{
  "d_model": 320,
  "n_head": 10,
  "norm": "layernorm",
  "attn_scale": 0.177,
  "bias": "none",
  "init": "uniform",
  "init_std_o": 0.0,
  "init_std_up": 0.0211,
  "grad_clip": 0.5,
  "batch_tokens": 65536
}
Each number is 128 + 32 x the weight over its row's rms, rounded and kept within 0 to 255. Layers, rows and columns count from 0. Numbers have three digits each. The size before them is the row's rms in percent of the matrix's.

# layer 10 attention key, 320x320, rms 0.0537, rows 296-319, columns 160-319
109:097105145152130130106149140130117134115142190060144159116135114117154125089102120137124168138171132111117110056067165169120108157083182132097122146140131086133153091119089136069173129107101176115116078130156137098080145188121117183169170041131110121098134137099151117125144133131160136136088094122128182138137130156128116105089111106080091113153172138089166127103082134076123178169105124108178106147116143074120168102076129119067164116149081156101082139109120091115146170165141131
093:172096135124103107064166155098156060137132143172119142132149170183109154084149143117119100118071118174129159113140111106079145156129132099147135150125118161172086146130117092089153126105156136095147139100098116145175150175134109182171111152064126156128133136125073152115141141119135129101189179156111111070119145102149091177188175119135161136111165082150105147183172180159089028093160164126125115108136091173114132155105122128152110101121115114159166070157141119156145100155138164
123:178105102062111097186142127104120111142070108139120132113147144090145196077116167115117105103146125089096166152159127143148055113147100168165118113082081153125144094189176136139095170191135150077130117101094147146130137094092110071124081138123155110083149122127079118101107108161061110086130139093090159143134186104135116138131065100128108115125124119103173104155151100136151143135202125168111166113197123183173113098111188172107078104126078160166117078133133134053156131105122141
104:073129100134141187084142100095113166059197102138131087094068110157123060141137130142111100104142123153120160153187118100115164128122174123113156073121129130081192141131147156178218127137100090099154133132113081122103111144126172134156123113165114156139091168105154156163132124166158160167059091131167120099148125135113165141168118141161162121133194105103147134117113164100190211116116188054129132148146162107206063071153107192125108172148134111134094175099118148182097099172181111
120:086102162144170053125106139115131125123159190137137155153164109121160152109116119202102145124088155129165082143081160114124155164094126109120158153129128119162113179117094166157128105075138085156084084139146159105158111157127146147168193090114120042148115118172107124110155135121119053144086162110102127138115082130123094107096131052109040174178205147103170099115130076084154117131173159145114139151100148140111144147115107056095173115077121090134119124178152133116140094142100142
085:162162060162108161110108152123128163121087123128096086019149078115114156096148142121129109149116143118043103154121135143132113081137133138120127083087094142135135131151124153173141080136162086120114139189151130089113116094131115089063102180128109176177093086147166138129144130218118136133128093099146114158149136128137133131110041103133125072160082082140135126099135151136178148100114160107177144114087105149135145143152089141172149107136104122163153171181169162157145167116200074
116:147103096137116116075210167089144086097169132138153154146120125159152142104147129140147134108159081135181157089179160139072141146145180086113136126164115131144124120120083084120123084104146103144163128200101138160102167144153126173056084116125088140179149124101143161123169158099170151122247132154105108141168202086121134130130080117090130097113132114148082128132159191129086153067114103103162100129135111158110126098109125151141158104139129166100104089100141134209072181125155095
105:098119130098111076156080112114070127156166134145122112120055124148117135095137138148109147152116130176107108202094124153168144128156097078149113078067107156122147138066162125155104170045124148143116162095118173141148176050108085148146081066092128166162140107169164172146069093114112140146108172131122091104136118063158171139118132157156177101108199128086167148109184102120146125081115117110137189134131148150148048131200122146178107145095133114174093126078121101134101119129109101
079:120079125081092102107144100160161119154174067109109156230110119150145137141115072124100140142087105132171098070120096199150110179117153068142105141148174124107091150156187096048160169136161182071117147127153151134087124158092078164166080094133184138130130139201104085144089112084144121117183118106104128140178138098123124176130152123112157184122139110086116098174135123062084087090140115112112141123088115087134091088136138161154099067078164098157132082122172105136112064097086153
112:073198168082149145164096081163184115174114126104063153149155085107117161097140107119143113145099135158127149134146121161143104142149115066145042106093133064151092134170145124191065139136135090185116136164111109124125067194098136140062171116114115122137092071127154111135109166184106092162143154105099131146114147172138130127091131128127134131150099092139124091164111095099088117099119132150080115115099119143165137141100185098113154109092124143165111076177114093153164123067111159
120:166149151112110136141125130106121176165057101159111129127177083137096075110110096106157151185078092219158059128123082130132145082156109120157179129091185099143128116111099187193138132042123080095098140146111137098154129115120153138153197104100106140178097187136122133104191153113135138163071141127136107129112107139091112137181087095087113099127102109175128094105129208128143110154130247103081185182111112108100084087099144102144141168126177105137142122143161144170108135145183119
096:151151118143172125063066132149087129133160157058087124110161162138056113144131175197157112095114105085133178172148109125119126114131158115135130090169063149134164127094085168142114074126081092128099087101111187132167126091118125064093130121065119113103140162090184131139175133133103107131100113163139149119137090140133143105146053100131097111093164095067192156115153107178246061200141150149125127158156127129109081135157155082102131141131152134148075155113111120095100143142142148
100:111105125175105169095137118121121061126093120142118154152162141145128196063120115088117139145115146165138077117119125121152090130110144157127131137104146132118085137120127101053118154117109162090083128072142098088123102142141069175133136119132147137129111154165114092155087147149130123147090121101157140128119126194135136150132247116181169119133108153116094134108158097116141050133111099127128174136073095129089141161137141134100110117105139090134157154164153129218195114154150154
111:094087097149108140091103158150085155098099168140155146202134128116114079119144118098115142135126130080110114092082128162095109136156127101112162117167180128120173100116153124133171112124118165169132138111118151123082162080127064140120114060150144167109142164165173140177103077098123121132200146139148121174181162132098131182136115154165176154128139155089113148116118096064187159142095104119130161163146128067074149085168138150115132123077164148109126153112178135079121116146118076
101:097181116150128143086134166086096195158089110081160159140194095083135127128101157197139146153082112137056071169163152094173147127091134146101153172119102122155071134029103126107092100104119079182105085129142138143134082183108139106183161158165110105148123070178137152135149174135168124094102091152127146098134118141138118112176106123118107118133128097097141120115133153161154117126105126107155119145074118078101166135147074076119137121168110140111123167129140206190138132149104136
127:155113184127151114095153151137136102111177196190122127118146138116090113102121150104120173098151144131178097138113144136103177143210114163137146109137139156123107132087095131121076144149144100109148128125131122165124154142180117174127132103118082110144148059087105174089121118127117144146147214119136117102098156081109112136109152129145132085130126174133125103111132150133150149086133097148101129101176165160067151163156049127103160138138128171128113101103071123171056139155102114
126:098176150151083171104167135098179144155116109035167157134103166108143119119107123142148148136127115089064191088127133129132084164129135098135131129153128158106124089081092119120103135158109128160081140132092142098126159152090081123098202085085081158118136149128145143110121117167113148148155129131123132066160102138127125148207073206159132122094078115173134234090102169111131072145109144145132160138127124076188127129129116185118134120134203137152110103071148143142123160155129137
081:166135126139177130114137140124104161130071206129150079068142094104104162143127126153146094111115125126112183193167114061117195089137109212105165100092095094133184079104106155245167111127082097207115154144125158118119101080118199091142119153161075162141118128134180164157169135186124134149118093135126098136121123118150111091091095107148134064157136126144154117135157159146157131173096164124127133135163125156120154160111084135139142209112085100128154167125118156097123147130157109
103:104139167119122143117174164126190126111195122107119103149178131153168126147153110103145102160071104146115130081171133075059161127105099158158090158168094059091120084189083124168114126153124045134171093173133146097133111164108144151177143154118106119134071128118079123163166146120114153137169132180131107143142157155111136134140136065079078145146159095100113119166111121144125133168146175148097062145111105099126127101117158135101120133139101173117128078168151156165083146176146137
114:113145118143138105177137154118144108143070091154096094159169086155118145170116142075133099157165090122146112151175144158112151112052113192109121127121136096136120115195102121118157161086106143071139129140135171108109152074110122069129088115173150110179113140150120069160131121178111103065168053155096110138104110129141141089093126087105151124121071101099075086183116162184152140135143126108118039133080073181083111056132167095132133136123155153128107097147181155136154131091214121
115:178109111141155132118165161173124101142081138171109163123179180175094107136105182154120140110159137094152083127119158138136132148117111182129171186154113145128146141182066140085132130160131079070148093156136189127096154119126062120086083162150112101100131138168106101092132152064140108027162092115139128163174180122100120128150131088110127119143102109126128121139106156063203074088155014158127129092122085170117138123145119061093060090160164165097133138136117159088097143126171134
099:090124168088107149190098138189129185137027083093145113131144099102179104161101059120139151146094161121131115102097107157163065124161061076124170148115157098136146110166136152090113101104125098175131104091136170161123116128114131167116071113118108123099153121151128117109183120094115150146138106111101107141133135149112125113134166140100095087110087098138121102123101111070124131092087127124150177129106132105087075138139218103110117159117169056099131142098128134182149139076129165
108:117096090127128120178094121136153133106140162067121105091150146153110057133144085157136149132100139078134166203186142096163074080140120085169105119108098122155163133064146150202088124118118098069119088116151147156175110126102206166059124113125142079130128169207150131126177183074111090125078113166115122128138111124129103140153084062077071128164155030076137141173165089151159112163123144159133111181153125120186129152065159085137152155176093132119143174127146205118138127064088149
113:182132096126135186092098182118141111151092080140119139093172139243132157110136157157145113079087169111147078102114122129040185156147122172159155144168117169154073128151118152119117127157129112134143104114128117119140103164131120114136120107109128136092097098167120166138143137139140112115150090197133117139139134140169128125130132116120158136127065071116083128164145093168142041099143071123130059089127119139089180137172078079147139123147101194129139100142099095236112123182118133
# layer 10 attention query, 320x320, rms 0.0569, rows 297-319, columns 160-319
094:139131132138137114095162173076134086108137139122142113136191120177086155123147128137177145151106135150149211115125069080071155107119157072137127162162100132099112089122099128149115170142112115139169151109061104151174170145105147181156145172111068220103178085078061174120098124097092147106171148162079118104109126091114117108159100119099094099093118102129061146152167184191039081122163157133147104138181091151133121085149142146183124149173153120119119102150141108150144112152151064
118:193112120083109097189142128135127161133115133167113108086159127101136208103099151151137132114146158105063135188141099144137083090176059140149145126099107160090165057169116158142132136167177179062155064117156142102144102096142145067152125213121135126106153114106057112096097129138095114079142080092161207118107107113124131099127023084114096112095123116102166076192163128170199163141171094155121130121153124167163171120127172189118094096128128117055114126133172211071117158080142135
104:080116061173149155121165100084074128099159098139153071119096121100160106128163150088125156087152162097118148181129169160133107140131202140105094111114116126096178150140154141121137129155063125133139112097105089136104142169110129116136122060136103114100093110179125123174061142160196122202048107105144079098171155064097182165151171163174124201101185126075160120121031136121153136112137107113130144138107092116159138097147129172126077127089122148148130139070179119154152077159147145
110:116151178115168078121126198106152089115136125107139132104163100123130123173107105171128140160069101151151152157098152108062184108119105073126195139154082115218138160123076120137163147110145094170096096129104149107145126112113191164143140122149113088154100127129155116099157136129114070154123162126071151123140085152087108087056112125095062083154175151126111140104170113092134165108169138134140133112123160153140106145131066066159162184123115045106130111180122145103109098132118095
085:182105065148083123095093157163167050144111174146066055088166175130171105082132180124102125157082095089110092108123181155093086122164141137179141151102146156158140115165171104111147057115162144107111094168114111121135139127167035144074120168136161178131113126147148088148132136167159042126150092086135146163161137130169096156142073108136171162121076093115138147182144168071151117115092106097088147105065060191149131170116077124120156057131120130105129129219197153102142142123163132
117:162104123170100118066170149176189087085128130124158143149090160131132114107156152111105122105165078128170140083163187136097144137148194122118100111108130139137112142102129111113092114120127153135104130191095117151100161120140076138091082093099108133123137138087117139121149115088148179150224134171118104128152184073159128149162163131072127137068114158136098174115102140107094131092157108133137115134117130163136098091090120137125130064127136194094112111118137130220122184112141130
105:077099144111137076191140116139089148143132130159152117149053126075113100140120109124106188189135167174145160202120128128207149122117086110130075150117096118095107144121101147118138125047140132138105129071151211124099164096143092107150125088096125126154172062144114146047063100135149148117116213137097109097112118085132198134078144094168140126135181107071154110128119108142108110111118139101119160159136120143144106164159134106173093100080198130142118131062155120135136129121120078
080:105154133100110108111116094096084174116124072085149114161100085162119145142155065136137166133136108124153149159152025139128154110093122086091137087137132117127148072138114131158134189102128089148128226137173213130108121106092142136196140121082112169114128090137136159165063099121080158134106119108075088130147131094129182091095102130127153120163132080065099113117092171157097115144082156084133092161142092077100110102157185161210055145131147132128098149108112100143117092151112097
113:062204163069119156179133085131166107188130053138051132107145081121138177115139131112098087166118143132148134135108097147109107191146110053145100097075149061149116153139162144145116136184178115153105130145174140119153087134143117117098119150087123126124091107105155111133148146206104097124141095107123137162127130171168111076050106181133157132147130059081124088113139087138081140102123103111132075081094126141122101145098144126145144133116080080158148098168122090131152141100124177
120:117124156118125116147097129079153095145108105142090128076181091136143063088153122101158164202071113191141125122128126114132090117123161094192161110110125075157104140130137203124104128085086102068112167155097157137172132100105129191129154179105098188140069175127134120119188140165136112122074172112084091145132096149121101090217152070117134106108109103095135067080134168106086145154107207127146132168124117075130068076099132119148151196163136061150137084157103110142146143144153082
096:129086127155195092122136115177124126148175155107129108118176172120055086117128148209134173086160163114146172126128156110097146126106160123125090130167050128139153152117071137108125092103094107087133070078118128165096155156134089092055085144058120089133152145151122077124169138129140112102113101168146173080150102175082144119143101126138109160097150055097197159111147064115202110172126128202113156153154102159133101132169124110062153147147173164172147109101126146065171125068153138
099:090126145140139168096130139085109091133082176116140112119198110143132125088114122153147167090151136171134097084127059065143112141060155144154124151128136106126115067130109108132105208106135115098127123075121122081115127107108064176149147114130108173144120120101155131137117140135073146165088112139135135136143136209113109139086201147178161033122110135143099115120134148142091090142090164128124130140082131121123109174132151160172152168146126135151138124123136105179176136167197131
109:110089088137118146108099117137084175117066183106146160174093134096074094091129117127127156124172171130105128146140124120134147143161145150092123100123160144117138066128115151200105109083069164194143169129124167098087151141132082101113127048134127183080144170130193159153140113128109151147152210138152142135199163115111147146131094145221170126144130161108111119124136081129212161136058129155147158204120124064084129112177130168130108126091158166111088153109132069133134146220102096
103:133145138116120150105115188111170129130101128072123150128172136111199092151112163187150125150053069136099128104141174089128106132125097102165138166144104157178095182087111113100175133137188092142094088130108098135145149167082130155169155149153138113175089161169186116140126129144132079119097096156171114105123111186142117154162127113109173125107118115138142199129149144109137089095137173083115167139088130095135103137187084083148140148157066148096134108176122156115156138162142116
124:099105230120132150082145160154154092151164153163144063152153167093092107118127112128132190125141114143165135124120141108116168123183101129154115127147117152120110124056121093091082125161170146162129106148121117141109110113135098200137132090148070121176122101092088168083136115100139121162129213168100161135123163069134127119159140169131117097093159173182149126108142154111125145104176127124132150094147194152104172125094071117116179143160118147095135087082088156187056144141089150
124:090123158178095146109148149137194162130094103055123151134106161098161129123125139130141136145140143111064167069118132123190098163147171097190103117115143124110102093103116163158071157137136140153066124111131097106143163124085100114108172121096126171117100161124139166134116114172131129093107104132120147132129097104109171114173106205133140123110099109139203216079098134118095101127115145098106139134142105114199085096084120196107124127163171137160122113107134133110149152140116166
081:173079124118150101131115130160145099163116202134125139116163178076103134124118162156099143127081123112083152143105179103129123151116170145159105149152147112159092140128119142120146069141084189121109084172091093142086120150174140120112103171130151115115145187165134067125124182160213083102179100121181141125181108176164062196175150100141116158132104129128126118161160117075163098146133103165124163148088097162123149147127094119101181111116113080115141102173147177126152110135124138
099:138154147157108132107205141101136111135157094146122138096168113128187156085156160097092129145111118140167113085119166109055075149102142114149123092126129116077125108170133148119085162214073122114160132175108120087137122173092126140149134130138100125076078098110092153199183163146132157121146105104128091117098185109083124123135152146131124188135139115089080144119090123142093109144156088189151074108087083104063099059153103133137115134138067215122129119178112150149121114193101126
109:191124113087121132138109129149140103115086110175089096173157094165147160148164119087078126142178108133154064129201133157118149115098105223094171126083134133127131124171101112098178102086093096067109132140144181106120120066140128056112112161129142125163126115121098095175156127184166166038173101129143116142128098139131129120126140106094167153070048158104082128173129127135184145129141107103136024141106102166090096103147119091140143119115127159095152118173129174118119156100200049
109:173126152158155128098144158182127110144097164121121084123174148168106103126136181125149125106113127123155124125125136151116125098177079183172204129142101139130187098139100135141138134174146089117141120165075165153114110082115140137086145141132110134139109152160142107148145156100091153081160097147131158146144141132126142101189072130112153063068088112139107178126153144063218102072146065092097143113121148183125129136150098098100132178189140131053173153092064183105082163084155123
100:112138179099126127190099105148097190124009115089083193134137072139124123095131093113157157142127190139169111146092168117157097127127101132124156096137154106151127115154173147158043101088133115156121124137133174147143122129102131153134110133127113058143114132132150131077165093144099162152108087065126068124154152178150126139143148136151120143109068106150124063115119135082117136112059162159148191170077105098072132166152192079097155100110130106165121166116083135154143169104133145
106:123084151137174103174137172140134090116162130121096133150153139127138103085144086188119121152049116132144156200112163127150105123183086081197161124111109121142160171111137114158066166102172120104099078098155144125191143127122221142086120121135159037100120166189151087107163135093133077129108073171144120092140118130122097142130138062095047157118117078062141099137150092124122133135143086169115131134082149114117069183098116087125154182153078086173146150156153155090132127030117121
119:171126141121177171093104136142151111126139125137118078144189175223152158083142139163110167054140133147179129033142089107067133133104137126181118154220158165136113116112083139107094150166099075185178127124098123127155141158081099119128109095127080159103124106128121153092176147095147125108160080177111144092152161151129124151128154165133150152118054094160090141177141081124098038119149098169130093112096146119118128117192084109180110138140118198122104109117096094177139119158155101
# layer 10 attention value, 320x320, rms 0.0416, rows 288-308, columns 160-319
102:086114112147107175129161144163162082069115118122138099131083111066189112158147192044168084163142108140085158118166149146151155130173113170125129081120159160104128131099219136142072116146163123167152104186075063123093154130088092139122136117179132100113122151115115154098123060124099114181122125126143152128116142067163133104113152132113085127093072111111115144061160110166106155122101047128129110121129104099105124142107097090159188141145084129077132105080119095173136145169199152
091:153093113072111133081100111102129134071107123153097107103113168133101113137148131064132107131134161142114065142132138096118147132117063160095145122088078092193168218119089163104170074115135112067093178142173161145147175154089141148170091173063113126164061160127106145132053107149128118087138141115139091103127179146090087115170085122144141111148126116133162133113155139064141139181108215155155150124176077138152122054135138101106136147104140083144112146136121144157139124149159090
104:105166124168133114092121125149139119136116161125108167113118122123214115195121112076155097136099079188100107166143125207097174147156102105152115110117172161131065200138131116118124099140141111065154161144113096100124117123180152090123141114087145150195120167090111095169077132139104119160091153198154112123073147105180104161089131074114184086083108155150123181093141181093150098083104138074133065120137121112115083132092108094110152141103104096090122132125119146157115177127151097
096:138148151136066101091089159165135141149107135098050195165162153123105142074149118098159090166069145194099147141111121134148147162131151140151169120083179142131107115106181120115169177142135182088151125163117173141217117124142111117207152063089155134089116133149123119083106133057143081135112102195175149058159103124055133143114119122116141148124094113146078090137120123177114105094146127158119093095108151074109059124079142122140102131142126092148102127166138072101169106158146113
099:140155152159056120116103121127148153107111164137127143159111121079092140094133106095155130186090160136097109171095148147144136096137150113110117064150151161043099115102149090110113102117165170115173113140119070106194095150065170140162149164106115109144162133147175137125125132145116111162098172135153135131122094112115181155097158080172108136103175134154164127170135141140124124125096147084120123080134138078108182079049180126187102129121114145150122121097160129090058125129079154
086:130150075128095160160105137139123175235071109133089108095192150135192140149070167166203110180069112118152152138109144080161167092111121084150131143182124156128115092106145117101035177140129093129204109100122129181120137090171169135126154202150114136167152132154165151142158118087135108116069113143117128166167117100235158154157161137177130102145159138138146118117113146134175093070130077098120136110148083083090095094129107150179123124122154168152131117113099109102105116111090134
096:131103113084105103044119172122062150097131113090176161146082119155207091117154137195127120031103144145150213102130105163124148135104140107146122160125115144167179178084121110133174182176151211054118111141140088126161124136096083109177115180067128111080162168069093148150143192096112153128074111119158179109073123137121105146139105201147126126118158131072123102079123126145148170121180124099137161136079151113131122142143093118102170127113120039144114132122140070146190138154112117
097:137112178152175123177124131059184097110095100144078133101130123159114137151125119167100141167157154149160096120071136156159117164114101123156187110128188072105078109066119117128127063135139150198107075087110123074191135060097185139181126137122138068183102090132142105140141078176133158093147078096097144183102128139153147119122124144108050118102054095129150139139124145141114110120155148071103139115121192153149141196127166076133089121213126137117152120122095158129078160130161194
091:110125153178106091115098146135137182149097098128090134124188134127114114121153041180129107117107143127135125143123122137132111103073131149143114101126115103122186146142101089099117154186088152127184138044118086107155123028085160106085171149166156128087088083113113135113119135091119139054125071148143157162185116116147148162124138088100163094114166093091131125093106145096083090122138146134140095128134139084107074147209153116181079130124154122133087121117105172133115082079171121
092:188105093105135164164087109173137145142134123148137116095139108135101175137060129188129121150153143140106142155168129111151188075139164144129107162189063111103113116103093127120072135119108112186149110116203113170125126111156197133128116146183144144184121093166114114147183100118112109132153080150118113114166115130186138062119127109114107105155147085158119102180128097135181083152105084147144101124134105144118122087166128118179117129090187137100143154126128108138072160119088095
093:111087193161157140128108111187130099106159117117108143137163133167182177135174132158151135097136134134165134076100079193141134127137147167142152069144134104090069103141108116120116118100089126180150064133125099085155100109144173157159114094137129133074075123115126063094162127095106202095102092133143122141159180144116150111069123123088102116100139091137075150102095154150114134113116100117142100161112146079112127181125114077112069146162129075109185068097093094150156117137194155
089:153134198106112205179168137113096118174169096137110140127117094145103076163141104095149113107135176139127143106166126107110116141111196112145149141112140062085112106156109111151156128119096124146169057109082068088103132134130102128177152088111110103152126172100182128123215107095106123140106112094128201150155062130142184135060155107101141111058080076123137137111182123165139089145164101102111073135160114115083175172057147091150118153178105093122150149118112099164058138150176131
108:104159132113163120122119132116098188161181142129105155179107151109100114109125042165113108092112159122105175198126082124180120184132156101108090131165112112119129107090186068129162161134127167145179143123118112054095092086030140122113103159109110165093198094089095152098128160095117163129150151067193144109174159134026099196123125125115131191120136146166135095130122114184127104103142101183150149117102165149106168138114153157131100070147157115115137106131168129131110142162116132
097:112124156153104176089139140085126130123165147104176159166179128172161157062180166106105163108117102115122085101164119152122132083121121132194139070149151092124124146168133127143122106134141124183172089066122091067127133139070138124138164161132103104070143090144154146118130085135125155106124100132066168091092125123143201126137187103080062116118156064124163118095120106179164093173134152146131141064104116078102082146171137093132141155175143124160059164080124119124112138205119189
098:157100132110067169103135158111109134124163119119189094145122141170109093071124084095145141138144151176091081120085164140144156102150109113077131156141136167142085169148123107129176096122143147131118133119085114168107125170120141132141143175062145093068202135138182128157120122128141142118152183142141105129100096158133136112180145101101102149184160152114143083146153136102152128147127204115133196121178131110142149038108159129079181135115107089133162101158128165102128091139072105
093:077117187109088174178160137144178154149094102129104163124137092145124136096154183088146061168121109167104132075144122105161136116129126159156180122131171092146108099157072082140083083127142148130170139104192138149179132080129137093115127117148179111158099127139089077113121129122153125131150146113118101151140056045159154131164212186104128117097118115131145144175155138136106084168118135085101107174147145153096132142154139137130100144146152150102101123167158217153114103114131175
096:102167113171123108201140163141115178120086156126063162144134135188148151087218141067083118111119128090128148085158093181118103177113135138150137069135161150093136105127117082152139137152096129117154097081087072145201118109108154117127180179173134128097129134143138088126117096175134151074104082055126202136165103102183128129115162170140098103089149071073134143174081098121086129079132109073089139088141070122113173144128175094148126127182156141103099085120121117103111052093187091
096:130146098125142140123175120137165092150145146180117085092150147114151108049081207115093128209119132140091139140108134095120125126140127071156149106126105124131107089083098112089037148105170128152134098173163156155164173114048143136094150164132116130120107077155147164117151130162147128172110096158120088105122135174124155072128163165118136166176111154142075075169113180178091110154093127123109143087093169122101164175125160168169033082183119143157109128128161110103169093158099138
097:112141129181148081197142110125147137168088136163071118105150141091122140072104108145089128133121143097110143154084106199174126141102101149069146156109084089038143080155167100100140148120126163057196099069167171065067130082127131107090135136152137167158143107139136163156078087112132166068110117154096132126194145143142130165119089163194130158155111151143146137165086110094141092097114119146114081088072086189124163158176125177159079125097140159145128186093155146102096179123126082
101:121138098105172191077085111175092131153153088201112123127122172124198130118069165093116109156119091152127177083158120115136124057117149126144174174183121091110099082150167104112111129146145112136109070152139153142156140104114172121085141147125142135134091104187166171137148069123120167166082106188054029084144117172155151062131084143093126124116138102088091091123130132173077129142064157099147112091098151108100103143165167159150043151128136120093158145090129128133123203126124096
096:147107076146105104112127146145091107101111180104105132148122101190137132133214155172127176050101139103069131120189105140104117189098141080117105115171170131114155155120120119133147108076110101129152179150116103122177150089137120119134153153131109145155175115085138084151095120180097130146141160121095203093151169211177090176113163174190087123085121123108106176143081105173149101100159106048139109137128038129129133126119181114150129147124200116087106108109104128108159141152131096
# layer 10 attention output (transposed), 320x320, rms 0.0419, rows 288-307, columns 160-319
094:146154132123107124143091074155109158151132142111121078085115121180075155131118109177080150114132162092158155210108107119146110112147097103157176122146132130119139110124064100170141143072106109119142145113147141174171083164135220086130181144131162191111130096117128131144130165166197140138102096105138143146090119191083134141092115090119151105122178130110091125174114115113206134112099183127056113164160108124126135144157133160081090145162124094141109141175109133018158154113132121
096:132125125175169109147077143118115169148142152116147140185191123140116144095087136170113114108132132077085105129067102162134150174128199118138160139105143154054113056149167112145108147153118127161179092102119147102118083104145119124091217068127145102093141091098157151130144119067178102174127078137100149129149123098156160126117112152148120147146109088173111118172124074165100117140131077117101158123100140097155127162097137128161156090119116152164190166121117099082077179166115123
096:144100150127102171127127153122133138123120102148114122103133093132076146059145103155133129128102164126130142122127060104131106152147118122167103113136124082124201085146113162203085140141153125128148104142112127127173089132089112156125102129131080109089108112146136151089169142078255152194108134115084168132159092139105137105167090171168111108151140119114134122084164114127107141148117119162098154167143128130145119147157139108126161228108087146107123100098139106160095142121122132
097:138129143168146151134199104114180081127154134140180089106079143084149133115134157133141135113157080112118131112160111152120109115149120117133091176171164108137152175156102098117120137131191122138119147151130073117127137091148077113091027205132098080100125117137061096086124143159111183145150145091108111172083149126160114164167161121141134149142128149117165128094137199064149124111152069100162171130115112212125196088109113102090109109156102130089117126084114149191086159091109117
103:150171093100171147140200149119145107169116103131123136101145160140144139139131124150118087100141120075132111097161183146110164149117160151175156142106124125184173155165120160149205122149096092131104114163087069094144158160173127076101109132131110139107080162132096112164164170161163139103165110148145127113136122184133127159145146175077125145139119119103088147082136142085132151135145104137117156119150150206156089110159085113089163196116059099080090095199113162135169094079162127
083:118119161156107178126153119122122104095154161126161154162046091100094129141115105067106115097147119059129137126174191100109128153120135070147162095130109079159169208105122136133202101144122139113066147192131083079153140154149134150157095067121108100121107151146090108124115145186050169156127153124080142116104123156079094177097100117090128156126134115113121116103143157124075191152157231121140144138111169164114131116134172117075095181088092114073116093131116161162139105102125128
103:044135126181154123183099109133170091129122139198099110091158146101097147124162132059072132188089127153119032154105126136150106130148074129100188118129133120131091063149133134154135078095161053170155213093134214127119075057130159126075112076087062125106124127172152124059121090141158129132173122109085065167114114108129098108160152088147170120139098079182165146167150171102110043140102148188143155114152100152117142166097094109153110100118152152099145107099081126117092169104154079
100:151150095110085156120153096151082118099148120123168144165106181069140124110144161059106095089151090113109160119155211096086104106160163153085114086118089181120138090162104130138137116064068145131149132127161148154043207163195117095126172100125148180111165141105080164154110169126202102123150159121140129103134179119093138178158083114094127146117155193082137140118109125131178134129088074128098072085130128116125163098122110191164117101124073139119092165137153130136163079156083137
092:153123130094123153108157140082115073103148194118151151169079101066114099161138191131142141098146066112095152113136178117135126154119158110090152107115110117153127142120121158135135118093201125171087117228150106121152187182146085177148034094133085140141164169107142116164118148129186132217206174122134106089144137127118141126161130173185127114150081170131120161119166142120126143097046141124112140115126145136168116084121113138096113184134124108081160123140113133142103106146149122
095:169189168121142130145159151067122121118099127110137143143107141100128091117095114126113117137136123097113094127141177116150108113111155079134157090101139153110166160139145191132207122142113150116092122160078090060105221140124156138095255109118144144115092134120134135147124118145071157115097202080122186134151138114074151154092099160125132139139154173094136150059121176188085200122194176111098166106089129127136110121125164177127105144127063158137146178152149152100152088159115148
098:142143097117069099103191143064106120145068159127152092101098108067107054148133149114099123193098103162083135173212126107143117056148101088131107115126107122108153145116105129157130098083156124129108126136121103144113201104131117077148206114153151159168160146108158136146116174145201093156123182149131148116153082119128124121174135085183167077127117177103172133146164160119167115120085148138073140140154130158126098109125101156142134136131120155078105200144176150124106100129130129
091:067143106101142092113126098189133156080116115111136106138104164087160142133153158130130124142113044148112127145147152147170127072160095146133138097153119160183171156121096136135147113103116116139123192136129156115101170098166151079142129120152112131134123121144105127148100148182255120107132181169145080130109152107103126153157135108124075151161187129100157151147095196070163156102098111123157171096136155146149153116177092139121161134062141127057103086136157138132176083112130128
116:091151143107103127090165154158146055119127132172126067073131141119184143116202169107126174201082082180126084059123159165121116068177103162163155108138155158160089130170056107104103122129234057116103154141132137200169105103164035115107188131105109143162084165156125113099155170139094089134105115114147108136112099128186144081182170130145156107128107104106146155121140164057163072086139124123132123121132145144153113141131038069127128141115077109106093110139124118114136164130116104
098:117131125090153087191147139135152124104094119158115144096070154070167097167147095131099098141122143153143092145160196155104141124128169126061155140088124127131122098132081154148203093098078113137082144161135117123098137126173130071168110044156145137128142165116152112147136185129241066105103187132165106110145097141139113123144134152166156081123127164102102150143150165089132175130123086148103105128127121165168171129105086122140149145091102078038163112156155122108154088104194106
098:124139087141190091155084133135151142163088092106053170162201127109158160116135170139165098118170133075137105129106144155093105187065160162156121187103101108109169077169147144146111121167081121082106135093107141099141119125154110139085083139141154126134122128142106127129145116154123088116124051122149164154180137163125129108146132157157163118128068079191129118128076144084101124124148063116152147116075137176142145183110140128144188118089153178182142128146126117147167107097157132
097:202139135097137101109129093116109095121171123121144159126081124085117123139143116134154121085127155091117155140157223130113098128125141087140075145145118173150215202128140152085154158075093125059140067172144088105067154188136113125181041142132152053136154112106127119126130129142135143136184110114150155098128193156123125184087056068100081169135124174085112132127097122120169204095130092148172133101151127140135126067146133102129114129089124104114127155094143086135141143116088141
103:171116125093113123141153137110162073119129128093166152105121098102120112175121089129091151126102129138114108127139224079110152136146107136083097119120107072183124180107097154086159089072144111169109167173158127084104151166132109164134010091144119094153152153083154150161119170132255098124139183179140082115138113151098136171137134087077128112131090245141123160138145125078174134183110145181154106137095182140127130112147085161120150137109131104146075126124136152130169112130112151
098:208115094100109120146132119140107114117112124123146116148073131086158131140150104130080137103202134088146137111194130140143121080122185183135128135133113165112142154143170106091204133149041147086122067174110079093111125148143115057162081129167194119124127151110095060142083153117041107150156142119150157114130120141114146152109136130114160156088185164083156176099120076116154166127152097128170119125129106156126156076137121061064130103118114142109153125134139159114126098086099161
096:134142132095105173080151189119114127103163104134188163138114129163170111159137123123136152129079090155188152123156140088080153151117158100115105073163142139185065205118099140082113100136145123214099138183083109150191136118140118176137040127136072107146132099137101110112179168088067133162094149150102100136089135105150150146152165135073115156101176148128101112040137120120101125124167149116206094136096176071148116119078111061108134120142129111148114053107112159166122099128136144
105:191111089114089070148171113113154154071108182079161165087124103082099125146116120158100138144149172068122067167150110135178120107118124090105112089049081121088169180099093119173167090098092119125140110157118104066117136113101154096163208110157152169107127095085093092144096159097120136179159166094168190165105114115102140129126136086181186110137172190138138149137131176118173205168120113128106115132144101148152178095127095062123143111114131161136143152136129138115086067160158167